{"n_layer": 15, "n_kv_head": 1, "lr_mult_o": 0.861}
Each number is 500 + 40 x the weight over its row's rms, rounded and kept within 0 to 999. Layers, rows and columns count from 0. Numbers have three digits each. The size before them is the row's rms in percent of the matrix's.

# o: layer 4 attention output (transposed), 128x128, rms 0.141, rows 3-63,66-127, columns 64-127
# v: layer 4 attention value, 64x128, rms 0.133, rows 3-63, columns 64-127
# up: layer 4 MLP up, 512x128, rms 0.167, rows 0-7, columns 64-127
# down: layer 4 MLP down (transposed), 512x128, rms 0.17, rows 0-7, columns 64-127
o66 103:484543447544485414471473530498514539467551495470543523510521520491488479435485531532530567596452593536498452513487478530554496542481542442527508528501519523385548545420486535456543494535553462
v3 101:551492515518448446496464504458537547485423512546475457504493544548387498469545509515476495524427543518442518581494544471454540555499518505537495498512511508529512479511505522550534484544547545
o3 104:505641467503546483514504503485485473505561513481510472507552452520526495464528539514492451464491439535482494427543546488506548497534518533445494504512466454504489542453436462481541482550523503
o67 111:504404493441478520504523483484472454502468446509521487497407568499497475524465466452510534517521495520487532504462448456499477500480476513542516531468504504543448500557539501501448523465469462
v4 103:522514492562553536469561464514478539594478502421484424495447497498529524447511512466468501481476558545520486445497545492469469437508460608523490479505543535518485435468510494415514525465478521
o4 102:544493526494450475507533529516477547530475440536525486503468467484515463544508567516513528463480461511540492447473603495495536554547513572476528490511510463544404484512562466570548503487509486
o68 097:455509477422491522542472516502461469517512488483470493500583486547473434513515482477481479462510488413455508495518436607571496456419522477525516525534534494442563460471450558486460498520521468
v5 108:451515478510465504477539517513565454479491507512604546534587518514510507491499499500458532464579520534496496468473549552588472474507511441486597487566480504512493575426478487491558508508529499
o5 105:476509528522592522428476500544495513440475505487537447490459549492536482470544506522420418510520504462475542589465475475467525561536442451508536525467457457471517491438485542487590487543515499
o69 099:498496501480502437570489506469469494570500510532422521557556495483462444439521492523592555484516517537511482470499497493434495504488571527485481467539457558475475507507531476515466479464540547
v6 092:457485518503542501502546561539472469476497475557511433580654447453485475496527479553496549482436431462464478519482509564445464525517458505534498522450502560519499495469498509573494458538599553
o6 094:553450412473484545550550452451506474489548576530486471501482520488494521504507538484446527472459508494509414497504487506482487478543501537570497462476549496530461444590465553498521513546499456
o70 101:504519527487514479390491483501578498500428492466490518508492548472514515463470461486573453542503530554541630436547526526488552571509511523464525491550473516505481561473507490544520473456494514
v7 106:519554583529487528446533466477540499455524499527497543476546490501453517531499557477507453497474489512451567501510483503427513521471482492504525526451494489514511443504425568516540495430444501
o7 097:495534482499518496562450488482487522500579544477491516450514437547426536500545497576495437483478419500435482538490490475545564551488493451449523437480513453496510524558533509504375414547535486
o71 103:523469466507535473541557488494522477492474517474531514541472572500572465456435520515543569463452495533479488544541554508473513469518499529564515554531579493477504454513450460563567552513488530
v8 089:520494549504534443505491583486511505424488559490551564490552472526502488419486490534543533528493458496441517494509403440549471525456479539557538513487517589499478520537570437531546518487543464
o8 093:498486564455559555456490474555476477542440552498543540549466459526514535596496518546533526457503546513519490525579496436519473567548520568456510498489488501482506532508527498514606465528552553
o72 098:525488391498457457497567494489513556482522485561442421438527523524527448443528487447480440547485533480525503438441573512488562467473434472570521449511477488565439450543445502475409532500455464
v9 105:471498481524509493521551541454542533521431481547561529479459452452400473448510532433447475461424511483497535523474442512490600491557475529518459506481529536509572440473487498496486529470474504
o9 098:566507486533518537546477519525520494560479540476532521489515398500423446519497503572434481478460468496485501524485581548499514475554540488562553496581443468536497594493522494487507435510495479
o73 112:477423473454465443487548452496464481425486478525510473485521568492588511529488438481606546549485481539459484476524482465485492515431480490494477433486539525503484430532490491471545570475494527
v10 098:477548503492459414606410520437521467580542572485531462485488486480460465441458455480451537492504536456493532488525486464541500471508507528434500484545490534459475509510557545497499483592476484
o10 104:476520498503502448491509540544491463545465417550455462495462482387533487543509451520476523546544560481456542492521499521511577463597500489505519533507485544525542505511474516461558464545519509
o74 107:570491475515506481456501446522534532436514515464528543507529460571506530445551533525521465513469447523524484487454505513413449462426497483516492483488528488515474510551525485537487483477458474
v11 093:459514458470580499456499489447587478477528398489465534497477524522457433518529488482441536508528515541485455583510489540569551451557476512503513493457474484505551439468458539501543548509496477
o11 101:509493468489480506441515557445514495502440459450495440495485494501428444444481534425455558489515491483496579442449492549477495473505541466494577499513497516500419461559473499528524438546479526
o75 100:524468526526548473534490468552478486501508534505520508532545510481522529526536478610574517481436418523498465558522527473521507492504513530567484466549506505459604516458529460516473574492537506
v12 090:487452445489571396495537465508481565484542448449485514520412456519503520555446540499542495522530491514496511512505533530485522507499499487509567446561492568506470427542534461432456469569507485
o12 095:475499555530437479439467485561436468505487444495497533480459479508525552527534519509522522475463494490495525496493393558476501473465490450517487435503484560522564544466575514544480541553534494
o76 094:519445482526465555537531474503531500513457478518517567506587484515440534492510514491491539540522516484525525459471575464530473531506481498490499555504527471448511447550539573432513512404444499
v13 097:526495531540463532631396498445448455520570547520495479539452486511421466459477484470534510469450508585512470483484490542496564559485508559490419477525502485533520559570475516450576488453538477
o13 096:517505487474525496560499490436517450452490492481430452452515445490517514490496565434531466438442528556447478505504533480541543465504493455529457652543536503564536437552539441492555478521516456
o77 100:479513516517509473388471551592518587543469498467539579502510459524592491510505504538465500512536466453547455495500473514479444482502542483475516417476502455445462530459493465504478546539484512
v14 094:519498531482462527543494537474527567457561419490517544578511504548482528512484474509558526502508493582520495525530527473456535487500480544499426485477548524512500543579526403422494487519457458
o14 098:425512507445489487566509501448508510492480566558439479444483470547575523535503488528467612524503445488496500466500499486504584478477505507475494508444457519509522436430506501463525445478489526
o78 101:527533473576512516488436480475505482518496493519573416518544450483493459504454471525483336497428538474519535468447510473503394493500470448547499499516522496490436516585491510553483484462486505
v15 104:479503529459506408439476393521532509585490486503563519416525479505523499536461521556447563527535504447483502501483520553521412445526491487505469515542505557511535519515508491510448509496558480
o15 094:526539499418534494456465557575521561500575396524511498508460533453504472525534510389449457493522447469556448494517487549559482484501460542522552508542509499495523499511484551491490535510533371
o79 105:487499536542476482456564475523489486446457560500470489474523477490478501480524542575543536468482543475519600471546565465463522498533491457492484463498494488501513525519530514574457363546488607
v16 112:476500469483532570502462610538549503439539522536518474481513516470472515510511412495508444558544503474487482474514493527566549483511488469508506490471456476499526493464489463473496483489479521
o16 111:537466462553489538482563500447512484479509487518503478520475503529540466439506480466495542456548581548442507502381465424488511451579551537430560507496422550532454530504458470494533506457505523
o80 102:465568531486464477505397468526515517494532526494509477526561523478471522496484502561475460536487468476524552498522561524463473562455491495570400544526527459453495486433494479525492554531489481
v17 102:511593519484549500529452512483549543593514531499571529491514474574491500499537494498481537458505511534489566478498509495488542511489486539495496518483463567511576373509540565492542459537529543
o17 105:503496472500500442473511505527540524448487537467522498441561402460530418616542481452517438610476494522465529446563523567521485510557483497502484428475499459474507491510475542439490466634488490
o81 093:482441502514513569532524451529475472535470475526491499519509526525491515375407532509539556389504464481510484551433489495478542488444531485514518543500534463486481530544503463519536500381535450
v18 096:423545513543569536443483474455531519510524434549561488559485497539577462564517538494481502538624499505492442461499484477480548477532500514523480511483519490490560514503488515485489461442478436
o18 102:436462515443504463447472490474560493555508556531526538392557503465467513526531529472505463452520456511513466527510546589501510608513501470525536465452477507493493488541486528511505542528439448
o82 097:519487524535469485593463529508414484468464517450485494537508475521519571477468475529501548466443492510484538560411482480480479469515496485479424543530554499507515494440496503534514472537530525
v19 087:479497505516564516515525551509495544500504539502480530516533500501516476518490451445501494526442393537529540495465433532538554514515506434509433522448503416526387492573493507503467514513543514
o19 100:544459490560489561476522509466517553437513472496541493441509585515501532542579489457515473508467534489488510454505452536546496464554582463463446520524604493539450424513550494463475450569491519
o83 091:429546496471455425499496529510490483523514543494473527546449436447550486436464519508423475459532535489514449530513555479472485544522456547453496506513402535491581582490420513523513570460549448
v20 098:451482521550474475502481533595470491411493520571535545537453444532497491543532582498590522505490470494492540555491510490573519523481520465496500449453457456466485397477479415540489484429500494
o20 100:492524551498513456448478513473473467491454492513506509489505484533525472388421564499516488438521500567437447557522441502518505400430532452456487562567477503458474532482497521534474538458464579
o84 088:543442482500520541548458482544521554508533480451510482547527597489452533518541473512467536560521568494512512489460537419488517497551472560557539464479516482486517500527501495486567554533535484
v21 096:528494497497379520529516530512543509445526544503496559436565439463548545481539530539430495481489510455490494482490452492495474531515504473534453426477496380475519470514487456443450521523477491
o21 104:512538472513528507511447496485522624470529489539507470485491510505443446538522434562502482500525579469542458545499507529489558540533466507484537504541471561438515553473454532545479484454557589
o85 089:525501519535504501463509487534530462545491551502481506480468507492511479425476567441457506534499510511504463525488487510495505401512544456531493557462479439509479435484569494464510539506482444
v22 101:556482505502588499513496516404466484450489429541483539468429465559428496503483522481484532518442597552520480494490528504609640497511488490511412509505514504512474536556491562503470498475485477
o22 101:500560440568466510563470520496489502555522481548496497485438507520480465511466477500513454460534443445517482500464505485443498481492534536499493510522504503584576524539475502482473522443477432
o86 096:445487597496502501495511527492523474504509551502489472545486483494523510504526506503545557510455520476520551502533425476519492474486467418484513498520525497477488470490502504530483499563505521
v23 087:488512484474499334396479481450504496484472468414530469494570508497485518534478553484447538501587504541535436472491498429503491523534516571527460515501502589492457508534545552509505509529513513
o23 087:485467516448552499467498478541474447466513453541518515518454415522506432519466483461535564471521544527457484496563488545556526510477519522426567509489504473482580488578477488534485518537586487
o87 092:531594468525489532557512560498566518536457476506532511486517527493409518563530516520494445515453467468486605540406515444484456525497520463496486447491447499547491471429545474536484521548445535
v24 107:473528467537485469529490514478582475552523478536518530552448469495518417532439436494537461481501515483485563428487552534520545557470519529543449514518467449525490559500507492466495506458584513
o24 103:525525462481514534481566534491480491427464538481475532448472529476455532487521545424523474414501527501435513428502528493495502432476445520564537466477562527495553535553550465473536468547438479
o88 104:480412529532524475476433458545479521578590515490506510556514481472542512510504447545425469554512492476474529569530488471476492540462474444443498520501456536506492473451498599550488485495615498
v25 094:507471515537536495533455461492414528613485486454437501419453473573511554487551515478491470505473569522487518458452532458520565521513535452479516532556496571511539483485486519438569477531484478
o25 101:469486532533509471536559479493485527499485467533539573489502464487463430481479501386511509465506527483470583442481461547452499503483499476528504510534486482550541546486443534516495453532501494
o89 100:509486509442476497488461523530502424477516518476527480551454573476561423459485514572504470484532466491494377538500492492506472492485467546485549495551518513433455478514592441545487575475547472
v26 109:607485489505519487512492535489554484484570405475491544562521564500450528486510370507479501537583507444535452557505474491567537454504509451517524499481481436534464502537492519521516513525442509
o26 111:515471511493566531482517547389545559457505409443502493496495553491436558432461474492520493506510480467496531463357493486502528424516515521492478508417488488447502476553500541496537493493477493
o90 104:451618502497476498512444471544477504545530542523468498499507436505496391545547514458460515496480485510525484475534549496525434582466513498490468511520466478484504551479431427499448483527573487
v27 091:525438501478521506459524458432454468462564530530508496533436498532533506516471504486482476476447505527554479494504536483467557441569534517520527534495480482506451439408505500536561487450530532
o27 100:532530474510594520541482417493525446453504531453471520535510540542503581510469503457569490507475502524448500424477488449539537442491488519447523470430560464481523553565497551504502532525553506
o91 090:457461549504460492452588569485449547517501453483475543493513485468524484481530541499471485504518450453485472551541512517455508503472493510501467596583526520445489367459514492529482523520415395
v28 100:500535427449471488458425537545491528440528506500462503506428467469490543493547501505475430511552464478452494504489473571485528519451516496491458522470455545499538499562490446548480479528521501
o28 096:443468494508504421538518465549509509471463491484513527539508507458504454558510509448494614519501477465530461501505471534510460463516505512478485492466475506563515516530562457448545483483499486
o92 099:539476474548504524452531478465475508569500593471488487487528509474484492396495472491499412455501503524447482529497465496475510461495507491492502508527470452486521550409468474470523501538529513
v29 120:468501522541493475508505526510552541528507526494550509426598452504452429470507517505441478493478519557470598478478505510464485575485479491500459524471518509515517510442540515463516491520528551
o29 115:503585454491533491393538489531565520521451532545546526428511433451531472542563419502487455423542598532437509457534575486507546524546489564526562448498513521522559494490470462483514494549530509
o93 105:542421467449487498530474498457517555467537515489471479585474555517571479447517540547540554579465457449568488550494415547487498542483507529515491502527532475521458485584518563527513534463521486
v30 106:491533457525494583542528537527527556509519497534537572531492515597496576513488559514455485528535488475486535483488474576484532518435502521447459536418535528504498515474538401543445459483482522
o30 097:483511593488508500557486527529536571487591450532557459456518497476459464474510444507487506477502586491523514479535515520451491476490427503465543471527465537435545478451503481457526570436594483
o94 097:535522443489544449506407430462514517502426566514463495542538445473538601538428510516505528498550506512480494458514499445540438541483460523493485531465539485537511541548423540461487484506458498
v31 103:402511467470493472386563470473504445492489542491482477547509518534475514445595438523477479496491512460551452579515496457529448527516520482495499466496530420425438504495500499518521498515455438
o31 101:565518488552545457556476488413517450526469463485437437551446493527451549538522487538477524511485526493552539432477470455420461515534494507484453493532460530400490521616481491510553562558525515
o95 111:478529502492485544444538568529435540509517493507541513500498537438580476481486494506518498572520551488440454552470465515550514445506529498437509538498503516562572440393489505500477460458478545
v32 105:462486517511356540519532523528546482497549534480532475521594463426578434489478579539530503456534537529401554442462516489509538538487497495492542536504515458519546530456491503452523485486551476
o32 109:499522469513567495490519487503528529508518509512489498438541441445522519472527463502496451423471445510421456534573472414582490543484392453497507450598527431512535450518495530499514464460438533
o96 111:532456516452521434465424485471534493479509524491523476606443582501533451513506543517513490609502537486518522459496524580446547519484542534511551493427482566530475529497529526512515590573534448
v33 126:490562523524484528423568537562520446491500569469567514477491465457512496500470502541472452485539509455538537488518510497521502521491495539461507476517475441448517507449499421551502513489481477
o33 103:524508492473480463445491491475502449474488568526569504441507570440510485488497491460503523443507566456502430508390442460463541524481437449525510490543486470490545496492561508515528539505501437
o97 118:499461494538497542556497484478474557563567476529484458551470539556549439468504498609489520604518482486509510527552495497528515458519567520486477501533409521451457490466459495517516443526499561
v34 088:456530470546520552497530527483501561476518428454541589517443552442513549559501506498502502492409546468477437430484503468522561497517472425516447456493463489513485540538559514477468487525524452
o34 096:466500515507511537529420502525484450474513467514468504539497514535479563496521483435555494495504420475552579495481448530433505541481506417521516514485414494519526494501517504511522546451490554
o98 091:534439521489554461477544488474502523544528496499495499477535486457454418499509488549385545512502535498496434516474504552539533509514482485449566460527536581467508483504491568464462429534506507
v35 106:438529519516539507468492450573527486490513545480597510494505479533434493480453533504480409491597470492569479464530470511469462445500514472448542476477486506477606434449478417520534524497517486
o35 103:503442503507487490491464469579574518526527516512479422510468475492500490469453499480479557486498552559529520628515509494418474526465457514506562476483560538448511537541466522496485492502542428
o99 108:543461518487484499520544503469380497488437500518477574462557517512516487539532458568500418541512449486501460429496503467503520461472486528510466532483462483512440510467522474532573515436466551
v36 095:439475515469423492436527477450447497395509509508484412468522533516474467519567437540490509499589511551472420550511473529530455464534508418519457505540444512477517520485502459454508475512500512
o36 103:521490456500569422507476477508482474515489513467513527515488591563537444522494434480470520434457425462482501522515529534550466493419486576471523501482483451446527440490560507562529537486530455
o100 100:542515560579442569478554539495504558481511514499488472544490446488492590468528576604527477563473565476543499491457511455440501515564517504489518479493491560526488570465452507555468453553486531
v37 088:498518473508582521549445436459470494530472524595482501455490485580530552448406460498515532473534506548544533470510532540493497485480479544571483530458497572490505439412460470506499510481485543
o37 088:487486522518497533556578536563485578506514485509464480566484478531530498496489528453594504537507532517472424446500519521512458423524480475563516456495460487531480541411572523456471479412537557
o101 100:497424491510522499482466513454508490469474512432535467505564425497458454525513514478447532454487388487483557548583453524494543523422453485459508537504601480506517458605486505529488463608429420
v38 095:473525498499580467402488558599472480485528519489545510506627497522506501534483494501462441479460535532519490495519458474558468514512512563529500514487513452491511455440461505499602489513538516
o38 100:514461435428418507451566573462550509460454537535536461491495467450456503511498463407550551505483533529542501477475478464443516546481522483416517435511505505565518449567547481506494497547477486
o102 091:526504503560611480525520429479437481552496495444483495507482556584571473535493500564437531528494431515500459530511515537512522463556516572557500551495443509488499523487453530495492529551473485
v39 097:491510502541407458479482581541519561517472520471530492474519462472534494518554486492532483526541433389515537471498457431505465502471485537483564518462451532434516412467529450451471492503475546
o39 091:444481495500479515464564474513537561499513490533518516484557466532528578555483501511542413487475627537479524537505425516517438522496447495531474566510509481439529562460505445571408546549488551
o103 093:564501553491494548541444495497470423471490440535545524481461563492453491404453531495476533514570507539535521480466600483429485476482465481471482473483534468509460484493468546469582496518495454
v40 091:526509466515484563502533469500571474511463545474537571538499502510470467514472468522418453497510497434496530471484456533528376529474520527484482553458493539489592491462438485464477539553514455
o40 093:558463454548489481474509548472492546522576469520559480456536448515477535485537522433508478567565524428509565503502476496491485458551440428506507457559518458451537578572510495458540456477529411
o104 087:489500494422543540548549530519448477490472593489476495512485575487531426431406477547498522472446490582495435485540504483508554548439510569510488470459491529560510550470532534485555530513436557
v41 103:530541564494536508482466501505532549475481508511521508481520538508508435516438530483531438506553580545541512507504492515450438437545475572543499529502534546502521498497512501565502485492550508
o41 102:499437504465513481469477462527554483477477492575491478560450470541508444500517527533543535494533366537486551420500533497556420508467553458519547535488472426531484485601537520537457567479470455
o105 100:456534539494479454565538489446450504499523511505505510443592486486504582534488492436441528491483454480523482530590469477495550499518454559452489466491596523547475486452527535417475433555480485
v42 101:473547502525460536498515486497476479563522559558495508484507488488472500492501629463485510438446494521455503450495533610426544412474510470540455513480512499513498503466483540486476473435545475
o42 103:511528487501458472595525484533479493497485501503483480503510510404462493513440477433491592519523549440439485523575544462470466494474420509454511490449537536580546495490447562477478512414507559
o106 095:529417493451564476473490472490507474499506544480565502487451510547543512556625474574561399484516500591528407527525444499538528525478482499454563494555524481414528477457560438526541510538498455
v43 090:490489556481550538532475458549586493549496471565483497576456522509512523506447534531650473505596471543443500484488513498494606550531472560473429500485528472519529492543528573462475502441535496
o43 092:505505535559485544478498482476523499481475527486508408526503460527454468493549575526425464447508397504550488437575511435486442516485514494546516470546519503508525548474499443448448606533465570
o107 105:451490475483533473547491516537502559532577540530468573454527493467532525485519468491568498501466559452422542553479480523558496456489482427520506573467498508561509403524482520551537400500508504
v44 090:502425476494518582571494462536473555496545498526420523459529532446572570515450503503535453517581467503534485480529413543574430469485544481490505490541501551508542457432478432509546495476456561
o44 090:547454505450523444524518452488462454510529479433490456536459564478451473465505420525572512437593507568500502516479537525528489507495531503439516501458468481507501594397514581496499533514513530
o108 090:433586543513521536459514506511498547495452514592497552542571397515497493500478522474446514514445479482535454497467502502419572548493488550534459516497504522502442503594487451463452447487517471
v45 092:513476506539496598507561404413526503504494505490512576539494465502481508513484546496471495506466505526526500500462482465511557491553505506531405499534482556551526500516469472481494517537552534
o45 090:572490477474573497469438523584439471504578438486510507519526568494509511533487513505515508550458466501550489474440545565552518480484478462463556475470522408520558523532505517571505481497516447
o109 103:445527519457422508536511504507496497529457511503472486499466404455495422528511462501493475494501548460461491566548431508449510537535463488539457485509449546476469462471532459442508535488507555
v46 092:494498486469476485522454465484449468476498481493456536591587496492564512558515507514413469466448509462512583483520466488538568529471523557494483503544553512461536539450515562521362480578410529
o46 105:512542506537484458486431538479497494508505475516439554496461451493461506450495400485520516596512452472537544438546510599512491557463524546476469447526539534461491531393483475498454561452552551
o110 092:487487496521467475508542461593546509488511507517544465523479490447489516535489579467447490517537547548559541561464504471494485478536495420552493599520491496495525513610492503450520460585465447
v47 112:555521453515478593542487575504535484473526529539505560557558469522485476539453528495435606471535483495485547492497499535465516514444504501524542536475482571549502498495523575423569489518522505
o47 103:472514494455621506456505502477530517431506592470553490479541456591527557522462512456566376543551565513457490520524496473520476501576502455492484436470504475443408462513462540471555442520492463
o111 113:487467486509431493576469458532555464552514494529458543490518511458501456467514497553501585456468391560510550464532542540554591511399518533547526474540573515507579541489497469541498552454481449
v48 089:542421520502429491502534489455511463522486502503429499540445542561542480519408508496478533530522513526496492451507428487440504513488522527507449505463498549488445451405426443490490473554498475
o48 092:522536528538638511504513502484541440560518475487476500558498458471451578494476458477518570482534530442501404481536514483524509419471496444477593468509567454481528470506487562487468551527516455
o112 081:492516486442439495494494495513450591451540484484513519508479499512428435519516591478509381500492463592468522540470480484501494568504470523506470492491542564442531476523545506485469497460494514
v49 103:468528497480541541467494529440450573580493438494566484483470540536543474532474413554560552502496505534494505505503437474467631469547473486551451501524479476521555523417473534477541532497512473
o49 107:508466497505508489487531468418524465495523518486495503546537509514477525448484506422506504420490434571514456504540507483528508505478540529579523535497614539432434489441512514478451470592474520
o113 107:490500527522454493570550499561453512454489475506453439460475463483511452563519540516494476524474438431541563473494530545515452495492483532479530426513423507515514459530524523469512489451495507
v50 088:467456513506512500457619542623520473471563504531489565467459491506523506509481496466463541438597552568493513454510462535503606505466527544504426477465478526495524468491512467428499512516491548
o50 090:521531464502500483481480481531473449508478478510557492483510423536462406486516492518515577469454467494489486539476525516531454505491587420561470566564561525487425500473503449516509497527419520
o114 103:448429520492546484526459462460525544504541548495435529595536492493452486464499502510500465496558487509503505488523525492470536602484456532447556463481456493539558519480516593508480540479582441
v51 092:461521510515426481489539462513430492524487454564454533518407483462577545531495488521538512507556495475519521541484500536494425499510509499506566503491492515507578445478529514547529505515560497
o51 086:406441537482563466523410498495494423544461483415484521505567536511467467492464500499509536535484410539515529531535494483456450478430423529540532402517421558496485481539497528515437514501456490
o115 102:582485451495501547441572472551491499499528444584550474511447418502445469498516472444490419476524590503451513442509492527534527457489508512477508525496558470486487531503508538518518432465537526
v52 103:627493513534520461546527514503532471511437418450483474393513484517498542485427425479514458509510529510506470474548550500484532507506503543501499474465488486488560528502513546536471498541536520
o52 111:488509519533499546466505539526507450523551511495474572502514513482507408541445482530439611530549542426420478471395479549439496477493457475539484560497448543544497534491498475481527431568469520
o116 107:448510442426448460531476463491509494509478466552511414540418447519468508449542515438576443532498443578565553511556468456508503543588596504492516502535505465521435434525539532516477529469488445
v53 112:493448475540439457497499439454510450488494457451537511490512489467526490496466412481559498523451481434518466453524457496524437491496537552475561459455520558473468511417471530501449524547523523
o53 102:525436536565527495470500507452424483565519422420453495496462453443525456541498503514526514525581487427496484529512452552445481439534502521479541505548478529482528523513543470573507501545587544
o117 106:476604476477521485463512537539562505501466504578541521497532542562452530486547542409437500457480530558497528422468572495545482540451481508531459524504494481503465462510472567421497484483429427
v54 095:476480566544515507592472536404503492455464523492478512497485496524444524540514532490469507496381448555506530494517504406479496549501481526550437519465517517489497394510488669523495522497569522
o54 095:521587532511536449470511512435529480590510512523460519521520454441542473511509518516516458531471527443535547563615458461481551543528590498448478482526535496484462472543441493488492505503523628
o118 101:492379484455489555469495548584515482472511445478445537480454498534497515520462479419524514486528479527451453487503440605511485484513448496558505505471546497549519499555556472493476492473486403
v55 102:500498483522522503531543543574521454457483547416483602459563433482584483507506542504445492507523452499446539460506513513571471483461506445472434500476528477494455526487513412458476468459499568
o55 099:530516561423503504559431497516514555430486527581539480532443484464464529477513524545496535511572560494513455412479485524503504515475499501478495510480561566460568505471525476577534482485539495
o119 102:481451482522505452426529453498531540582557517540459542490494532538498516543471452469494520438478591491495524567507517534449520510484466532571554527519436511556455502589492569510492524518445490
v56 089:457539546436483463526475532468560482513488379472548497522457564512471536518462551551568522473451437496500472518519598526531505487466474494459508489434487504520442513376460593527571475541452506
o56 097:508511503578514541517502452418517415457487527458520439546481582409471487551512462486470531567479501543466515530468477502513502459444499552430469493450516508459598483447511515430505445483530465
o120 093:488468515463548471507497541489508522548487467487467485478521502526548500488474498457563511377538487453530521450584468484443508443462488482568576499542502547521494460610483510553517452443524550
v57 098:443460420466441484465500486583480470485507537551570543514481438477538481499486538497517575494533484563537539486505525478454472541468528529487428504518509505501536441516516477400613473491482519
o57 106:517508495431513454507455427473543514465441492498510446513541405562486458507499470519524469483441556554548444542555512493481479484497512482544513502508477521436505502493521440505441501559472522
o121 093:455515528528537507487556600464463498524548497495499554531478494470465493464467512530518552486521521453463535470464452528522503480513547519456534499518520493580501475480508533512536551411554529
v58 100:547506404460476502554486584404456561553503434442541537471511493522519571524537503445484493505461518446455498493495542511562522498538502422526507494455539444540510518557516581411475450492494511
o58 093:438471485574467546535518524472483517492486409478486538504459520469456506519562508522522508499529475535457512456444471512484489482526458499490418519524507457510466521468498572413548483517492553
o122 104:513533545465555498522492470570548503469506548551489506526495455519512492485438455399525552490465542464505555531473523530507522424459527508455551493457471566527573519494527434583494557470514516
v59 102:466507475506499515541432509412492472537506486421456477438531543471497501451544476473506491505428492490456518517499525433592590496538503481530469498533503464521460495507541572466515471512488473
o59 097:516469502569472427533491567483472451510401497515456548538489486443516449514501439494460427492486496534479534486538512496553515519581576472481464494445513503456472567502483536471584451482484571
o123 096:450507527447509571432460441538536467487582501505495462478447499510490511533532494522503552535488492481525477503437427544422485495454494493513452487532475561559536495482509494517407557470508435
v60 114:571486431508498565501428545498566544521465531539563576597510481504514490444573496479578560540500513545501512515493501500546546511532510442510495489564527520506523534457549523510491476510468525
o60 101:548535516452513548484482477452594576454474538478533555496515450561527544510528491522562445468537463474517521415565480425553509516550514500470491488459497418565501535504459530467515473524499499
o124 120:439528504476475463567500547525378461536488487547492436495522529429496469491450480483490494486486584540485455502456513513496446516477523485507446472496455507431484503506485442491513580465519487
v61 113:445533483549503487481582529529520537483470475560464519440489510519450554456489547546500384474536464473514450562482432550515573538499495477430374484486482534506491445504476474548474505458499502
o61 112:531448500527479522509436444467537555585570599464547496459585520463444514466529489446497522410452544501580430508539487539525513450422514497465495545475509509508463504469537500483442506490483502
o125 115:475496501443502501474562549493488479435464428525487548536480487511575471577570497560519478541551499478400492504489506493441439523590457487485560496479504468507529511548435500551582410580579488
v62 099:508495533568495527509536453523599475503500596521562541568558441540533474533501493521544457480406470529548563470510484510439484526511505460505594581499499552475491522500552473578491539508483491
o62 100:519555477436439501437436423518461516436504527472563526522483502480538476485453505543565509623517516492485506470493526502537530482511402469538463438529529513517489564563478430471555438495514525
o126 087:463439535509530507569523597458508530583523516562452484463488529498556574460490516496436446456542515455462478501525485469512510552583540514491528526432461413489501508520470591527460547509498467
v63 108:457487519450507507566468564527459545473498448479464534570431505599629513535481528507561538502466478503474439482505385513506533516501471521509542475447463494505474467476525433435498464539530562
o63 094:512466529505516496528542452484487514462493527464513528523486491459522514529484487546554569495454508569526505554539511596471503483421480532516542518510535506540551424431506474490493510532571489
o127 102:477511528560536517472427468551539522528474476500481473450578497497397455506495540398414391435559526493525444436474574487536537480527541448487482509433457536447492556531475511499468448433502507
up0 044:464456523428456465476515583511456500499500439530502519549469479418499485510502488427499513523450514511486485487514478533511513477482565490470566439481455431494562529375510516552461485522520483
down0 049:485543549452508494459535483449469492502419517491499521554510455532558491528524508550485494444516419458486530505495441454494512532528543518553534532528487511459516468507519571463504501508494479
up1 105:485581499528469503493460462505531462488463425538552494445575460548491496468560508438513450481460489456483500521546504525477492393504531557523400570569515484513496544473421445481498508501566504
down1 109:532515565491507475496437506443555491446545480510508490448542470501557457513511459464626573495481436532538513531510478459442583494500536516514482530494484553533395468478532529490500473520520496
up2 047:523487419514516501538510471498604480513524399574543521464497480516485426482442520434545434537472538547520473479492488490526428517469539487508512456469460517527439442535524420472477540494501470
down2 080:559561544523472481478501509459524508518494551516437574481546603500495520527445444489452475520489501501443504553495504414586537538487495568494580586521469504552485471471567450571498427504510484
up3 063:517492476448518477475497528576515470543563459463484527467551451492439502435564452481512489496445496457484445500477484536528520497477566495508546429543481552451485503496483487532535566486513481
down3 064:560482496588470564484454463499478497487565487473520505521477497506476515596557498519485475411498559506560432480469473480521444428510476408496505444499555451470495494573466525496542446505522590
up4 044:507537402489416516505498564503503499470431464507469512495466520479408459467498494477490567503491457490538473479519537476504494506457587448550510486498486487488481548475561496508544560517541451
down4 144:510474530499482461524475506559539522587482469485460498473500462529485466497508430509510512500450491479468515494414467539580520458540488444523435548444471447511524457551529486473468506452473544
up5 065:532538495436472480520499467497454457511499406526575501495502546486482482485499555497568484558527523502498471561466576546607543476480537522542463463478554491402472443554512440541466564555575470
down5 081:449454470520472507491498481528572546486550458481489444518509405447561520497456437513499552415513481535544491490473411515410500515498491505422541431494410537541422518508432474475477454487447473
up6 132:471500502496506518529558567482501453582533537473468504590451463464512510452459478533465484611482493537463519490444466583477565504552473450506469490449494488394530504528486488598437481540499457
down6 113:541566515461533488534473513535503460515539510513540454505490487472569539420478530466538510474434548480439512484489486560495526425476482510549574512571523564486476484532453539519420512474422541
up7 056:455515450512463500479493427566520517502594482487499462455477555498485518511466580461554526492516520484563461571452467525557546455469528523471520480541489491508526500463509525504521540496542504
down7 052:478575469563587511529440536572499490532512580512527508501536440500497478522548510521460577446484481544511488541393510505493539589522535508502434535457470581519503469512462493506502503426462535